Weights of a small GPT-style language model, trained from scratch on English Wikipedia.
Training: 566M tokens, 8635 steps.
Each number is 500 + 40 x the weight over its row's rms, rounded and kept within 0 to 999. Layers, rows and columns count from 0. Numbers have three digits each. The size before them is the row's rms in percent of the matrix's.

# o: layer 4 attention output (transposed), 320x320, rms 0.339, rows 288-319, columns 256-319
# v: layer 4 attention value, 320x320, rms 0.0904, rows 289-319, columns 256-319
# up: layer 4 MLP up, 2560x320, rms 0.16, rows 0-68, columns 256-319
# down: layer 4 MLP down (transposed), 2560x320, rms 0.0529, rows 0-67, columns 256-319
o288 089:408507563497552469424485439537505579485464447476500460481551491495497472455503486543454557499499540428518566508491480497554557492430488538484487463471476517474473499465494465527487541500487411
v289 096:478497515521479527472494478529457542482479489527579567530517508517458570470546524545475550526473508503543559509589454493493489517439469512548463531513511556493490463543362536502486579543467588
o289 086:503546499530539459492533486450566442455530522473440410461534478484539445521454454496537453471546517438511434500452533539448422464533471498451497522475511438519418515480551488538422445457535475
v290 096:545518493475487461540552523484479528517523526501495585563435538511573536555524433488523490446509425517479553508612480489449466484458560464505478526475507517541536493484480470438456575421487404
o290 083:419508518554498542481432506504524485456556496490490460443489428557447518414506506520500498505470533514478474551449528530523466511564455534554520492501500500471479484533457506529492472559470624
v291 087:456450517551517623494497499553512535555526481545507534459471473506528599483475541455444474504503466525419503485452467509469496452559500510552593510536476455496506562513491570436491552452477449
o291 079:543527477525514430470441500457491448480513521506530486523491531486454445524483483602546536480491519482533536554526473444611507536457517506469506468460503586503500433500488497532502470545521535
v292 092:508516481563451492518464597544569498485513451505560451477479569592494546492433518528551449515513525449507518499503542487457449506472501478480570510463498513496474492547563481505539507548508569
o292 081:475534460493566499487596445425454515561458550506507536519521403451477511479558438497493547474506477530449510504454499482485585504532496542511481511514528498516554545429498514513446466444534440
v293 093:523472506488538531485576450485465432482434498509469420495546513520548522504487483519528472527568512501512576480432548550463430517547483456530468527489485445483416484538523441556542568429412493
o293 084:519542494505461503493476586509506588515522522500496555525471465463451482495517517447443487596447486505428486516514469467539567477496475499486465521520512507538529532518460533450458499558512520
v294 096:512472526530499501446420504475443559515465580503489408476556491489532463548543511468510538455490514468502445504511451407487532472500456612494553512496526502581490533515503536529460436468483533
o294 082:509523484504454486598558445500533534510516463481477574539480508480467568438513521532497451548547466523521532515472526592459430528503575385509451532494483512446511452494504503547529549556549477
v295 093:429492533547524395539538562519517502514499492493541497538496486479524448511521520555456526520514408493442521520541478494529528543509527539417515557448427488451441487463518544535538506484516514
o295 086:532544499481528590487467417526455454462507521498533477421606494487478556580477486524526478499489601476534554472505507508470482440448466405511468459620551529448593485536451536457514474448483530
v296 092:463448498516469431483494511481446489467451595519500534538379513491509478529465502523495496559454449539545551506510481493499494488477470525494495532543517449500468375575555543483521420494503492
o296 083:539564512466467563476471508505573499502535462433508473486497506482509508520554528467495538438508488470438533560464549497490515500510507477524525505520471571499484614427491476516490585497444565
v297 095:510452494478519554490472498480517491514507491573526480441483461462520576503476489430465556489473432509471576515430526499553498512509464570537436527511528468461508518443490486539431493460573534
o297 084:474556501464518453536531439508563549479554499403495507525436497497493478530561500537565482526491520503486431439570476530473543475519527458528519470509575544557546442591502463473514496546416557
v298 094:524467474506496466443517549477477425466484465545434555513505488530530515489540527557530472468498471544513541502437549477546476481499522481563526465520535509523408467554522420427472507533504510
o298 080:477508485457473536578460472518499589531552497553535451557475541471432480480519468463473485529482504457479461518506498506498553530497470463456490578462423468559564526445480576494516499451502476
v299 095:482449474525482503538468477408442495498565554478495535445491509492559533502495479469540567514519557453479486537569502527557464524489474413501526504497499552455565498504549460438518445548463502
o299 083:520537471448449558495506501571583508488462434506458463564488464483426413478482545550458454505491434582514538543458485471450597419527496577530465488506502471543526502452487476536484543447496530
v300 095:539518503541539531489508551502546519494471498541471514448525499430470544547480511511550506481490526487556531472446488515479572501515543563442527506463472480561503562464482491515494585456433476
o300 081:526526514523455519506484490525524482547492490437475445557514522591578447441505494452482538495462473426454452571509551446526437531517466445562467514503483530492517411517536522499464432515544464
v301 100:477542512515547509483500440515465547517515492538489460510526499496493606447533500499499411565572449475523446438455491419518491463523499485465486433536539502513469440465425481537529512483495502
o301 088:536410501485506436511544566495521491541467545493491545486512592478519425619423509466492526477450554503518554487534494583579482530482484496560523554411488485436549589559543503503450497547517468
v302 086:481476509546468517556481524426596480542468525523532548538497493420523520483483631520478446507447507538464480506443509493437459504483522535483483523587556567513495526457469461486492518478478476
o302 077:560500472489543505455534496567442501462532511437469437475463479550491513461509417496512529483558515500514533505590477498581533476553479448570486491351458456528541479503497513495527467499509538
v303 090:524522525475526473573507500536459472474491550484540450430592514577422505515503497515518524524544504592549557499578439431550434539473566569508515465507472518516528535482483530511478498459424508
o303 081:519499511511509531489503452503483486495512458485511549531460503463579498482519560468486487439449503438496470517475521562445585464476456494492458534461500508456499438559513495473551507515581499
v304 095:509509470569506467488429533506523556539554559480475501547463475472537566535594515451486505482487414477472496513470567464494515507551501510505498495477436494520467486526526503488462454539532502
o304 085:498540497500486574529571460543526459496454413475509450451488519512436476457445441535493503489500560489498485491545432552595545472440538462505479534481584502446520511475498488490513560458424494
v305 095:530529545484524453520520581521472546490531543516501523500475501487506528443469502500499472431509468571497515446509381470479514484517541496452499500465424458542519518506481565512432376523543542
o305 085:500453494541481544417418439449487502514491493470530461538522563592470482536505511477523510547466514406501468531449572491499513559446444515517466495532605550446478518553532488487549527492466468
v306 095:412503501572531520525471523615500536527446435478539454524429563540512555511530531419527557534530532452471521496445494478532473464449531485515524499469517431544507492442498524491482511442513507
o306 086:573528492470483490492557498433493459502520503524498570505556428490456453522468473571463459476464424538494497570533503541489569528568476540512470440578475556514475498566503490495468537508447511
v307 096:594552488456551507463434536483500541486535563446485534509453463553534523493454503517484462460517511478533482524505460530548478492559472490503484460469492544614568488474459464518520487438536434
o307 084:438471526502502520458547505478485475554496407512543477506562558468463526535521552443502522498483465506486492493488555509479511548375512579474497499517502474433450474546579511418488518555466580
v308 096:470459508479538478539504413435436492504508461470486487559477432541500471534556522515444431526512541523515547455512491482491455486572487514494507533509484493503518568513493468476525452459544444
o308 085:506447494465419531544476555541555549489458563495521546418526578479464533465506479472522515454447479454521514502477488529536519462484531485528552464469524500519444445512482485546527517525433546
v309 089:527502470443540517448492537522559455514506535520515488503499500524538464505474542579513474500436537441495423515497523488500515581458422480493454470512550539494435520549525521481463533428513583
o309 079:430512543501456493548535494429438514538496455503464491546459523459457558473525418404469538486521433528476536551476520522473465412497550575508588521510488497519526473493491488507493423560506424
v310 092:506558508499509452504511481491484562509471556489484519477419454524491507475531503478472462492479515507454593540508434366470444484541537538556491445510488417511458531492541470530462521495508477
o310 085:469447443520474519439447522532563463503555438546547501498521564492539476557475489536552547486513509465566448504524508572462500526455451505444513575477525553505554490519469504499507504524543548
v311 100:465520500493541424526521459551578562516516556501481526459493465549447460509549465470430537527419467561470503530515493487526541513508528481436493539452460459426558588528466511489476437430527521
o311 090:478481486504432500529490510483448479456570462519526433518498467470531491497522549476555456517581507510498496514515476530449455462482547463535433475614588563587481367491483490507507581560469555
v312 096:465513515468424480499486510451500459429554460458491525508502515497517494428514488543454475539488481478579499538515496525549518512547517503476477567473557445467555518487542456483446459496472512
o312 081:543499504529546462595500482497490547552484556530538432505443498513513547539477519432541520467511559492432573415492489483517486464468474494461539453502431584478431449524482546505545490495552537
v313 093:483537550514510472425502515447521436504450453498498465545510507495494441522479477432510543470523431497504460556478488443479491551550474440552576494554520539533530537430548506453474442452505465
o313 079:457422562474502568544487431555485558519542527492501578478492461523478562510531493555548461546466541508476530478463530533527513461432483559431450532435505492450447501585473530536542519534533548
v314 087:438532498499475510514501529535496477494458556503394478425531480518477557474535440512541542523515548462511518537445524468542468447546574574527488540477456473478535462501465517551396519480570553
o314 079:490455503508515477463537489493476492527481417509542533512479465519497468524495531487459457423483486520502510445528482509513518524503446507448491461471550495437559549540533519425590476510457474
v315 092:509523519443562584494480499511541459480523473542515527486471474558488442500456520526499519453550509523423423490423550536522483542507467519448552495411506511485491534573471522457458499570491536
o315 081:538508519580416449471509517489443570538510489482526495535488544486503561501551485484476468532443463470492564559572480459506479440476468473504445523590520510528558448444520480532568477422534467
v316 095:485480476409456492456546559535445454545483547512462458495510570471529581521483511476494459498505534481510514434473506513491400488503606585551522511594484467493543537470529425524485478517490528
o316 080:501530513576603530544541505458524529490530447516533525486444475537496443505497533512524486547569480520470489561550514452470544523508414427493556469422574571479469470528494533480510523488542467
v317 091:415513481564514591513496509527523489557520549455598540466620564455462422483535518511494512524476474498468468524489534467513484519511493530513496539468490521562538455462584495517454464480486459
o317 081:577470518435480486540486474495542515430440486522481461539412473512512526504487467508530474474479470505536478467468489564401473524497531482540469477585489460437503480506455524518495546477465432
v318 095:454499536552452465463467459517506436498547546491538594516481529495567557454472545540475505487501469464449535482456503455536447532509480530607498520483580550554478500476427435468543441480579482
o318 084:551498546473478515533466547461543551503496475466455400481505474520485443533538502499509502491500460518581454574525506580457513485463500533418511505496445472467490506509609510505500567549452500
v319 090:507527462427470552449491517554453526495506486546455499502524461544521508522564515552489448540549489461525476513518542399474585461471504522538478504480496449479570525506502468478535486589398507
o319 078:528521492578498462585503528508548457497527498485546463520445551459452520509479447409486529446440514479527457447545509589517475500513520439462468583520492516503435477486447564526482534435545475
up0 098:448502496468508521447513496516529503486470480452470529468544508505442432465530469480550534418446480497491568493479496486547487542497500491446486541569625506520527502497512516494520527523488490
down0 094:516525461461466545487432468520465458560454482549478514480559536491523533548433566450565465478514484491457577514544489505535424458514398498548507516540421569502537580538483452526542475496448570
up1 084:525466459524540486473499547530520572435489583435547467534482526551499474524520508496523486415436500544464484412544501448485506475492514483535441490521524502535543509613528502540528512545485546
down1 074:468586486532539471557451451528445607471499516536548547477512514522541575519546519502478463489533521576459480503535508457500426456418499458519544557530462498436458504534448518500461467527550469
up2 084:500502460429520465550481516559489545479484491480485480509517487519447478486483519538495512480522477518485474486473526365545457510447415537475541498442422472471476476488498509454539514424471504
down2 086:503543521457488448541577446532468526508489472482542408472502538520493516490442482582516532434480470530461519477477451479506445485477547465517520516528462511525484525497492543479447507452525462
up3 058:436536578452559451528521495522533474523527566410442548502488491507490448404474473541528450519544526584512460561569479528517526529546520447544525455469517454456501506474528558477524446520482526
down3 055:548494458494472485465503533481476482460547553446462482471458596594543501511438469536542544513526542510491544417439479481487488539464500498519547571505519417526467552454509456536458493442517436
up4 125:501522456520518463563514458568488494453438492488478437536498478518479486491489572485491480537498509473497528506509525518543517509513509401588490514456535422492467555546513544531478530535543441
down4 115:572572524472505485533553583504525500472543493478561423505446439458468512491430476550513499527493544503487502535509430495515483538377417474465545447445451412502483495504415471567467558446479510
up5 106:461478579471462503431504530502498508517526500534539479479451482500498405437498500511400530432537550514511545537559447431548533486520551511527500501511517489513476410517470480556468426477474461
down5 107:511522513487487511534494467569532505554578509497527487420560493403506467506465499430468467417512520466566506465440487454569503451519543463477480568514543470510529492536537533537426496560497494
up6 073:536436471479519523554438470468556522527503514393438569493443502501535447441519459523530440452478477523530559487553570469482509512463466489476488532480511462454557525498491485537442529478556543
down6 085:489448452525438494516516521460526507519509505508489478537475518490538549544472547551483435453485519504460458457488509503504498436447457577477484511528527579513470504457462445480442465470446393
up7 099:510503468456492539535533550527515523504547443397504469513503508482472423408505518479554484529497459448419434527518429491531476508473556532558476561499497541484487451514510501473559535459506487
down7 104:521531433558464475452592525514499488439492441462517516476481511468468530464487517506527505474499516533552521479497512533549538535504499477491518568536467515494396426488432531546538521507473615
up8 099:489486576520580532509447547539459591526484507575460493456551544452568524507585445505540465488435468517516547520527521509513532595539487546503574503491507414504478532506517492536561524473490500
down8 106:505522521532484566520452613489477540470499499556527508504512504576438478514490522520500436477449462469532570527443509544537529497546468530480483516506531501462499505411547511529480513504478467
up9 100:437457509487496516446557513532534493495490449496506482426514546403551507528556484574504451515520506490551466484476479525517518516470443487456443479490582484516498456528484457514476514486509490
down9 103:530555524474532509504572512508498474481558459543564503505402454583568496409491502521513541510523470523448507426535460435468517520514507464561512460482571537534506481497455458490460544528416556
up10 106:582530452442507504477482494470473541536433476563470513457484434516497563499493465494539504420537478573525484529473482524534430524496522564494486515485510473466492518548484451568527563501536507
down10 103:487487500444486491470480496479378478522525509499411585452507483496474502582488577518508467511511480553507435551456519525510581503531534494537499498466503556478505591468496543550431502533613540
up11 066:518488462511440508493499481494500534528587499382534525442499456535541513511402443449499455532565490478523442494534508505452498571489518478553526536465521494425426438568491507540451502526456456
down11 066:491377489474597491472528544509476538496505538551509561458542513457524491474452488531485474516535505472584501448412546476497521497542477481521507504556479492440483458523443455482438521473480475
up12 091:478513452449493504517502529499484493445523538449486503532552501479501453446532505447463589492490478491508516468556545467527495580512506548526437456446500495535479440488519518543474500569506491
down12 082:546565539560548546509546404556490500492469496485576546461569469478527441465524527564547520449512522477513549468524530475472484499475488534463485543528480498462529490536534478519544483519472540
up13 102:526517484472433504476473426465558594530460446489559434491458582525541461460528463474511532486504461504444443465573523540519516487525517519493553506491573509542528530542506564468522562580486451
down13 101:514449582510517526436465462502478480523564509556524489503566471455456518540575435528474483542503429607488488480418496565483483489517506513501498429506557477481446571456545485452523523529462525
up14 087:372517556465537505508439533435492511449446541479404509489584476544505526499548532500557514496510501562476543468457465503536437503451468491553564488497476436531570550439459452531536487561501491
down14 092:514520556489423454488441492437421461623545488458496524469459510581468508472442442479441477508553501526478431516534529482498512471500552410492567560503526566493514517459511530516498480454472490
up15 079:572485547456475483451540466521526519493483512504534504507463487483462444536461513469438549493449516454510479446478492484558489548439553516498492450479497553448423439453472546484432467542454513
down15 076:441513566536537509437456530503526546526511517565492458409503445477553503501486549564486449427488572493498512443490521573461516503581449539553451581518529496429470434569525442535557464527550505
up16 131:426438604525500448517515545524486474495523500554514487431519548582558497497476522472469551502601523487495430464489459462439494576507477465574541471533498469494459429542524491455502499483513440
down16 123:490551403501483456486537489491484479402523517471481476528485523452510465450523526472540516550458489497449503532517570508463451496510482504507505481482519499533542470454514545571552524505442515
up17 102:463553506503507552527430555480500473513494445422462479523413505526478476519496473553548548446462488475542449512470390487416462514478508490520510461486477516564534560498479409511502580510489544
down17 103:506448578458539582548430507516473497427457440582533534514506438514509492525492507596535503566530537518450514466544539571511517489543445462492419485551508472478512535454468526503509526477568446
up18 108:445469431549536538486490509446508554433512525521462436457509532612569506490510506550456521492563474540454493450457517485445523522489462519507510434454548484513519523527494488555481580417548512
down18 103:487482583493555530491441521564459508508447501573468516451519438534505514549484495447530484510405498506482492534496507452487542590499566469518580577481465439507484529469526494510454492453523539
up19 098:488514493489433514565528427466506489520449461442516531509390443469500543513617488489522510503497477474436521452547577484506506500509474490525463518512411430465454454549588428531564511539493484
down19 089:549540489458540458510555486537436390471420491533594474532476490532475553469485593546420549511521471477508468520490520475491474577535523446502463497416447448540484520440431477483494500484477484
up20 104:522551523438504481527523544528478496512499435474515479449535502539498413477505446486487501475443525513448487442543519489486515547527573534482502556527465501537460377453549522496572519558486528
down20 095:492591539497491495481404522478509538461458523508540509499405469542491490490572478484516540573555512512531464571525494537507473495527531436482478517509467463484515511498479513508521487505510483
up21 101:476462471448458511526481498498555484521532543470462502517465461472459463490477471418546496543535469494522564567535450534524492481511491570481575507579575472507483558497491517497474559561547447
down21 109:429452502499512559552536475506523475496485558431473539498525449495528489458508521516471482449525523492491475528484500465473513506434453510473507519521619525534367504567516482554444525530451434
up22 106:546437456565535418461493493504523535509501519476535585510496507544504546544532486533527522546497482470498514446541464518466532522516491554442500470416498476485498522438549513474502552573472484
down22 099:501499529534545568443434502465539507503486448500556519531550563502462459497502433484445520493541533474567498506516468507495499431458531471503506504615588495476476450480550596603489473487435504
up23 118:504435518507506509537470547529478416519445503375518464595553554464510549517491468532416468574499468508497538609478494428536492460425522513437520505482438509503449463503528518456538517475519525
down23 105:521412522505511476512488481448564464552511537498567522502497548494521479572578427473504411554522487492496500599564554479498495506488573544578499521481555466453490386473495499532498542493487520
up24 114:515467541564513486450396481513526504520453448558513515493534465508556387510479450559581506457429493518488466426514592468490519522523436478556580476532520416477512537556454455481465562516491561
down24 117:410429476519598512467491451508535506578408559524486491597495487518498457523552571521504497509426514521504513520511520513518548516506502488544499510537477468541550481543458549458491506495540526
up25 069:484476434453582542512501443581476477502533531407423454484415470455505466651546523526518453534522500473490471493479543525420549495504476502483489501415538474543490494568476489514524523436512577
down25 070:476543497483508464532501507492542542524570543491494553507477527427513539404494435471478560498461468557520604513518490509513496523479520503390563436499437542513491585516505482544470487486476542
up26 082:450536525531556476503504455574441489479507495478537528465521508497474464447492493494474393470537495510480473497537503487524415507499536500566583505490487443466491478489498517508506533537520484
down26 089:552472521472465566413449531439480505494431490546545492591435537531571567469523499492507473408534511536492465505550472419507575544529484541488493505484479550561436514481484462504389570564568526
up27 086:554535505453514477533497484483452566551512515588555567412500485506499469461454513538415559414501472449583533502538581529523480524467455499521470524467405500436549510406523556462512485500448429
down27 090:542438518470446525541452494503496501519524480570458489501506442463527475435495520506454556382489493554496551464459521516525535443437455464494537603477504479521546479553555511532512511553440525
up28 085:524447578502467564468526483510549525545438494443524481483526474458490496519475522519585508530474481506509485498513456531527542512522544557553544478442438506525513522446557438497466525538508518
down28 082:581498515498534509566445550529456503509512473590440452522564511479557505484446470533474404540429519523528479440565447489471445476457492508485431411495539457504482476432509560497429482541506475
up29 079:524569485516504532489511476516511474549484549497521455540571538479530537547499507423534478551512470541535471514468509487453499436458492482446463540510510480498528483466501534470551411489515485
down29 085:530483526419487519467488571535516497513508508491494471522487429494431465404444517471463418499506498448465422495555563545520538518557497428542554549467442542499449481458504455560456497499523574
up30 092:470459436525520404514549453576563502480514503483478524479535466491561525420517511428504478447558486461479438449542500456500581517515589503477505493530559547471557482576479464539498520497483415
down30 092:442467505546589431521373457461498536500504553519496505528484497514478491556538473542563470453529505507496572475558502498548467538541536475423554395510465423493453546493470523425547451476560390
up31 098:511525509485529451512495493459486521540461462441496572576543429536521506498536460489581541439493486486502474478426531463447496515526492536443504485468463501573452539536455510507541552520523546
down31 105:580498455487483575495506480477422541541504542443487521556522468510489448481490553574568535529481483464550452492504526439558504458548476528469477501484475495463401472502487490540487487500507492
up32 100:533583469422444438516472426483484572508496406513463530525530426516495458491502548452513510437538537568556526501499557520521500510433476496486527450513507504476527540515538514511590490545562497
down32 103:527537485483454527524479499555496488525465502482481477498444472454475371489512471475571584452489529576438550463461448459512514529525473499535500497521491539527531558528519516468556429468528552
up33 100:489507425487478507483506483434551512533527517434551552553559491515466476505544482523455536449526509526513512488505571472473567459576558488522471468514493549493516509545499407570514416601469516
down33 096:524461526435512486573496510467527543432540445447515441526498545472523486584512617505457464467552512540497494547492580590579527508432498468511443520504540538426492481471512536550527445487493501
up34 101:474500488509517463434549421528493496539507498529570500422479515480595481503526438499488466502545477475474497546392479514529491530483426563463515502504451447482444503509499509429501484465495451
down34 102:496487418506434485427468514458555529526491523502430471483505572492519499495479496487426484522445502556560529470561518541486488482520517510482540508525462460440530445525549579506508471491452519
up35 099:507545565484455513496469487459521462514530499476538508523519541492480483535539498495462522470512448503483510558452483496537586461488515516468483478424536529578540520563542477475459484440467471
down35 100:520521546505501516501498475529446532524433474469496492558459540554468401491536593527472507461621457507422450506485475555577465501488470469476516471530496488521587523546511465443482461446544535
up36 125:537509471523478446599450428461495498492488525391500498555502433487511533414477510508530517429499470527481518523504437471585523572479473520480555426468518488489496506524502573506482524529508477
down36 127:561555445481443455441571540511506541512482484480486440439524512554526562499417544553493472494543535546508432415442478546517486427544502503420487430489536494538431497468534562511441480522479520
up37 114:556384601528510503495469521459533571503577479557532495523464483481523487495473467492441479515511529493496515478515455524506457544438478536473504478496456479526547521494556547460512467556482452
down37 119:470467479556476457496539503524564537450535546457506494478485474433474465465453453527469433518493518469540577417571437561471539503483512484477451508585521464515476505478461526471537464469493507
up38 069:502424539500454411601521460470532469451492499501485519450513456508518552490472461514486552535529494576457495426534423423495493468525454565517513466510498456536533509461520491502522589511510518
down38 074:500499491481461489481527504465499569492515465373560533560454555512492504473483570527471467457468498484458472587510514494460520476471483452463489437456479520573516509491465568477486514472530526
up39 097:458441598462491530487507571504601473500450481487463477513535445550458540510433503439503475490492501460449537434456535553592563532529456531514477488442497453508406518519410516458447522512520528
down39 100:512505524537520463523527469581547509434576448498503517470499542451496504541473517541528488504461527513511522413506471572485480502547498555462453491556474492528484481425511536488499580499521471
up40 101:463476560516520541462516471548541547439550532476477486515448524367455533384578476402468499553506569484517511489487423487497540535504424527535554516432526459528537542495518505532503497526557495
down40 097:448517460512534511528641542540443493467485527484545509544455500549479478543539543543514498529480483480469487524452518479537504464398542501547476412530515484439487540466548530550556471496486461
up41 111:477531483459398550522462472443518513466430468503580531522442495464500477504488529459515482396435523511426486571515562479520503573483465505525539491469476471538507567486593514524548515496464555
down41 116:446496444537492524479508463525447512491458476500530554450472473469527491496481492501508423594477528489536510533554495467498483517512433531478539468499442561500534490524446551543492543480526531
up42 110:487589476518530564482458568480520548517521546494534513528551472509396540490474501418500480491489504492491507514488492476486420436476459450540493469577554492449490455509516509491483528576486524
down42 091:444479481545492454454446464557561447543515497433499476444476515521551416509480519493502542456553434478559475534475587535550521550575487477427437520494399495371512499520561598493535488511558510
up43 115:496482556473519496428538491483486493459458501500499565411448417481535494471494513504387434528427534508541552531526505488520507514471444513516490463459527474498565476530465412527544513539432495
down43 121:582470382522545557603538483528518495504537485492493551574485536492518422481475499528537551549511556541495476476472447531557551508550555528472496400411508550513455507500523541425513452484498523
up44 121:433567415494547541482492451418514460560417455471491513531539484526493507551504525514506458532604440582565552467483512477452448439422579546500469484576481496508522491450497488502503466504572473
down44 112:603520481440534565459507575524441633420502505534469497569503541537522435562459547481457526517490503476551440406579510522449483561543476483540532518546508495463533480488503472557482520475476544
up45 092:451571499506525448498519481503520448474455480539516473479449516475486544560517522446502477523535506450489440480473505531511582444496504502515533499607522489494428402570503622475496428583448499
down45 095:493501545498517498479555436489569517486424524461470524509479436481486391540489447470523501512528497486543500459531461477477523572528538504489449502462562532468447455481520539432529546466428445
up46 117:450521488499530481635516513476534499448484530448567491545556497511420495565447523463505509551459409530459504526480479444494519553482503574511547508467500472433455493599534472516400479583493528
down46 125:472515423509464508505536567524459500458495520476467490504465508515539518502446561545587499407521482531518497487502460474502477466519534488454449575461484495505502468549534480485462471608518512
up47 097:481518527510470535548432508506486464479491456557428558476533471439423456506481526520492491483518528512440536407476561468505471464471439475460513516579452438470493433458488470514500504531533457
down47 098:515495453490460512466499438486471482506535462473528532483458531526424501584512531446539528519506564532537589464438525499507525509496517444556499501506472488541526457487441529451469588504458514
up48 107:531501497542465498508530499531454504563498544515526531567472475452496518493502517626535454521548523512532508543464453523524484503471430481523532505444378495513448464517498430429490499514521557
down48 100:557455486448568442513521461493449450467438574549469566512457490499424494550530542509520467590495452443465551523547527557536485508466475420527585511489509527487548447588492480454565453540479525
up49 083:479509549499535523476542435559550483502469461506551387488504520460482412521501485441506532551477536541450560475532528506501534427505525514537524481503557536457503511480438579518514461594431550
down49 089:527487506480412516464548511433431530540512579507491488500503466493507437515498586485503514484482496484552501481489479471472492489449454526448453455398554495548586474569466451567536489501565489
up50 094:513488463510477469495518522520485410495433555432521516564485425492527474445477514529528529495536548432493629527535518505554549397489464434508453504458504490495509451474482550459474448525499528
down50 092:487474526512449505521494549469497515504453552563447479549488413473509482519452503549436429539418451498514487493548571607487443473450448547572531568491583461486436511508408594531475485500532475
up51 103:457524453472485504504537490477511520506495470511490453464488456485462536482516507523421507474486524483490573629537453547466521533545491488522489444528448579484484469444440460516511472497513443
down51 098:571513549485489571435536539519477505534549531532492463498461481497501544464520489474535457564521499538465465454461453493426439455555468447467555492510583549507484484541513508464471415475527590
up52 090:592526489527525502539522556497563580519508515534543487508470462461515447370549530491599449521441493518496477509528552511419504492524491538498533504477533518517556480513503483484458458464465480
down52 102:469509450495500462444555473516493497445482462457490519560469547487489493508453535523533508483531557563552464513484533480501595531495526544550547535450529606495498478503428434500493544522496517
up53 132:511578428523475524478465477511583500526486516547571503483570491493472557574580523521556508450475495488501525513518589504478480495521562512519493494493444538528477498487505523493522544560459479
down53 113:455500522496472448560536510598475500440573503535507467531458572496435542522558559473497509457461490442530483505418518502522467479538535532484490514517528536428520516500515471493588487505466509
up54 108:456498433411497434531488441463456537434565570509502534538479472465491448396491456423547428435505452426528490560475507466596534491538442505521530472517454430488505471588519413496437450501536570
down54 097:554433483493497421511510496542421491506457449468455555477523462508479450555500517406491466560513513477528477533460472522497539487512444436519512463548502462512519432490540480525543521471500564
up55 113:518475418541530564517494526499563530519513570590541546467508455430445528453502497556470540492499532459514471431473469444494497563488442468528544493526399504521550447592437468561457491507450482
down55 114:553516473464512506568516481549541579486476411508477513519495573487530515534530512540484486469493500466508483467492505514481529589510523521501507478508551570455489575498495554530465570486530501
up56 033:536541429465503455494485531512500494501483480488487446475471448461511483466513522506467541494491491542495432518553464441491499537513587463469506460430566546567537443479367506477455447532467545
down56 037:463502462504485474485559472471519479522539565491582509451421472423460451573505563525476521487501460505566465530558512480484447516458511495548513483463512456507538477515407494468549432525502496
up57 122:567540465501475505453460531476506536540602514548470539504418527558531452475532461441609456568505492483456488499503563552486488459545584482501513540559513485472511507548512554486549522571530443
down57 119:514514488495452497539456517516447503520457506564495457543543510491516474528549626513462436477534507494514467495513476453535480481491391527508501443496428553467437561442510528577485530464442542
up58 054:499525492488527537557440592497466544497542529563507436534420495435469509543545502550538537507434469555452494408543497472481506477454521533558482464499516505478518477470462459444506454550512525
down58 063:466483496506495470457536540517528549439488500571467425515486432532499542512563522566487497532513473486546540485475541517514526552457534400489520497536517475443547463464502538517504488482479469
up59 099:486507478439535576533474595471490496535461547464499531459603482541487444472482550523506463484540500457504552573527518498430476494520460511456525541466477518478464443428494532395547476497513435
down59 097:509509485481496457562438522471508474530441374517473555560427522478498583557494532540463540471523509484494541449492498508484464507465525484550505474465560422490501519493477527506542504477592528
up60 125:524497473533446403495498479581494452506504559526518579464483547474534502429481479540472490483443516430518511497534396464508451489472561463484497427539485435478517465570576512531512513514429503
down60 114:561519500417475519521449522549473551539516521469546459541470462499466496523447507493392545490501581461520441428570479535515471516600475401511517546537505514516581501505436500460547485487476427
up61 082:541483476498498470485505633457480509516569532386500538444586488502507497523471478506470443552462565468539424496446518574449514518526478495497536456467548498481497440542487503423633507572483525
down61 089:542491501478510558497510607479501513468463424456474565555503546516598555453472553519584503446530598482560489454562444582349523474454458469489540541513539482504487483527493496542496535510471541
up62 096:510414438534569498442532506485471512484503517493492483546469495448486463513566442525512477505447525509485516526477471468484475520515487524532580486486502528508481515507542497536442418502490447
down62 093:562471552472433529514558520479466581561441469505508469522452529522485495467580462478507463531436502481499451528494440528441549487552525493478466477491531526549552460496464484574526542455494591
up63 088:521490588469526467432533533533594459475484521466549527501476512498481484549438519596506472472462520424475523514447475447431481450581473537522505501524438513496503483475524494458558506512513433
down63 078:501499429546536446561507550451421455435466560528518473523402538530484400510481464470482498483527538397470481473480470394517489490540528481544492500434522465454493497523555479570510470497523544
up64 092:513512522510506487520418523464521541490501515443460516488510511484511475508464510493489538455511548447498464444468509495491528481448445513556484480498559595485527559557552499537516482540475534
down64 092:504545443490489480469496540499425444524480481473479555475434456528517461444485509487530432467465505504576514536492445518460460515509458534481553508474574465506491436516425407523465521524513541
up65 107:484501452520481515500508586527469496496512575508496517483522452579514562463586452502450479502447526466522512483538488472590522464537492446479502508501518534489467556491521450409486406555468487
down65 117:541511519469395490401525510472468486525492459530515474473471512499484562558538560560567452440580464428456501503499535484484442526457528461462532540518518467520511495389560508535422492492402438
up66 120:496502543497495476430561509524437475511521577512440534481468565473489480459514499497529489491550525489529476454473524515486492546519483470473509458490403488490549522533483441498512487511508435
down66 107:546538529557555484432493471478408557473461480530449491511461479508508523573539423440503532550502450525498500514480486444493558449415549447544570539548491517502418510486498508482487449473439549
up67 057:562522508499476521599442447550554534511523520544497478501553498540511536552431454536466564487494488498428454470464470568474492464485527480482455615488567489440451477523498599478529513529515435
down67 064:542491561507503482538508478493499536521422456481523534495552507558469491474541507449536583451524509554494540512461484493576567500420465462486472594444535455454491505461472438523507508489466560
up68 088:477574482436565436515549517528475441513446521542528479504532477575487470472555465497475528483509490492515508548487495462536524464517481498550549554501443469513492473543527543475448497501514514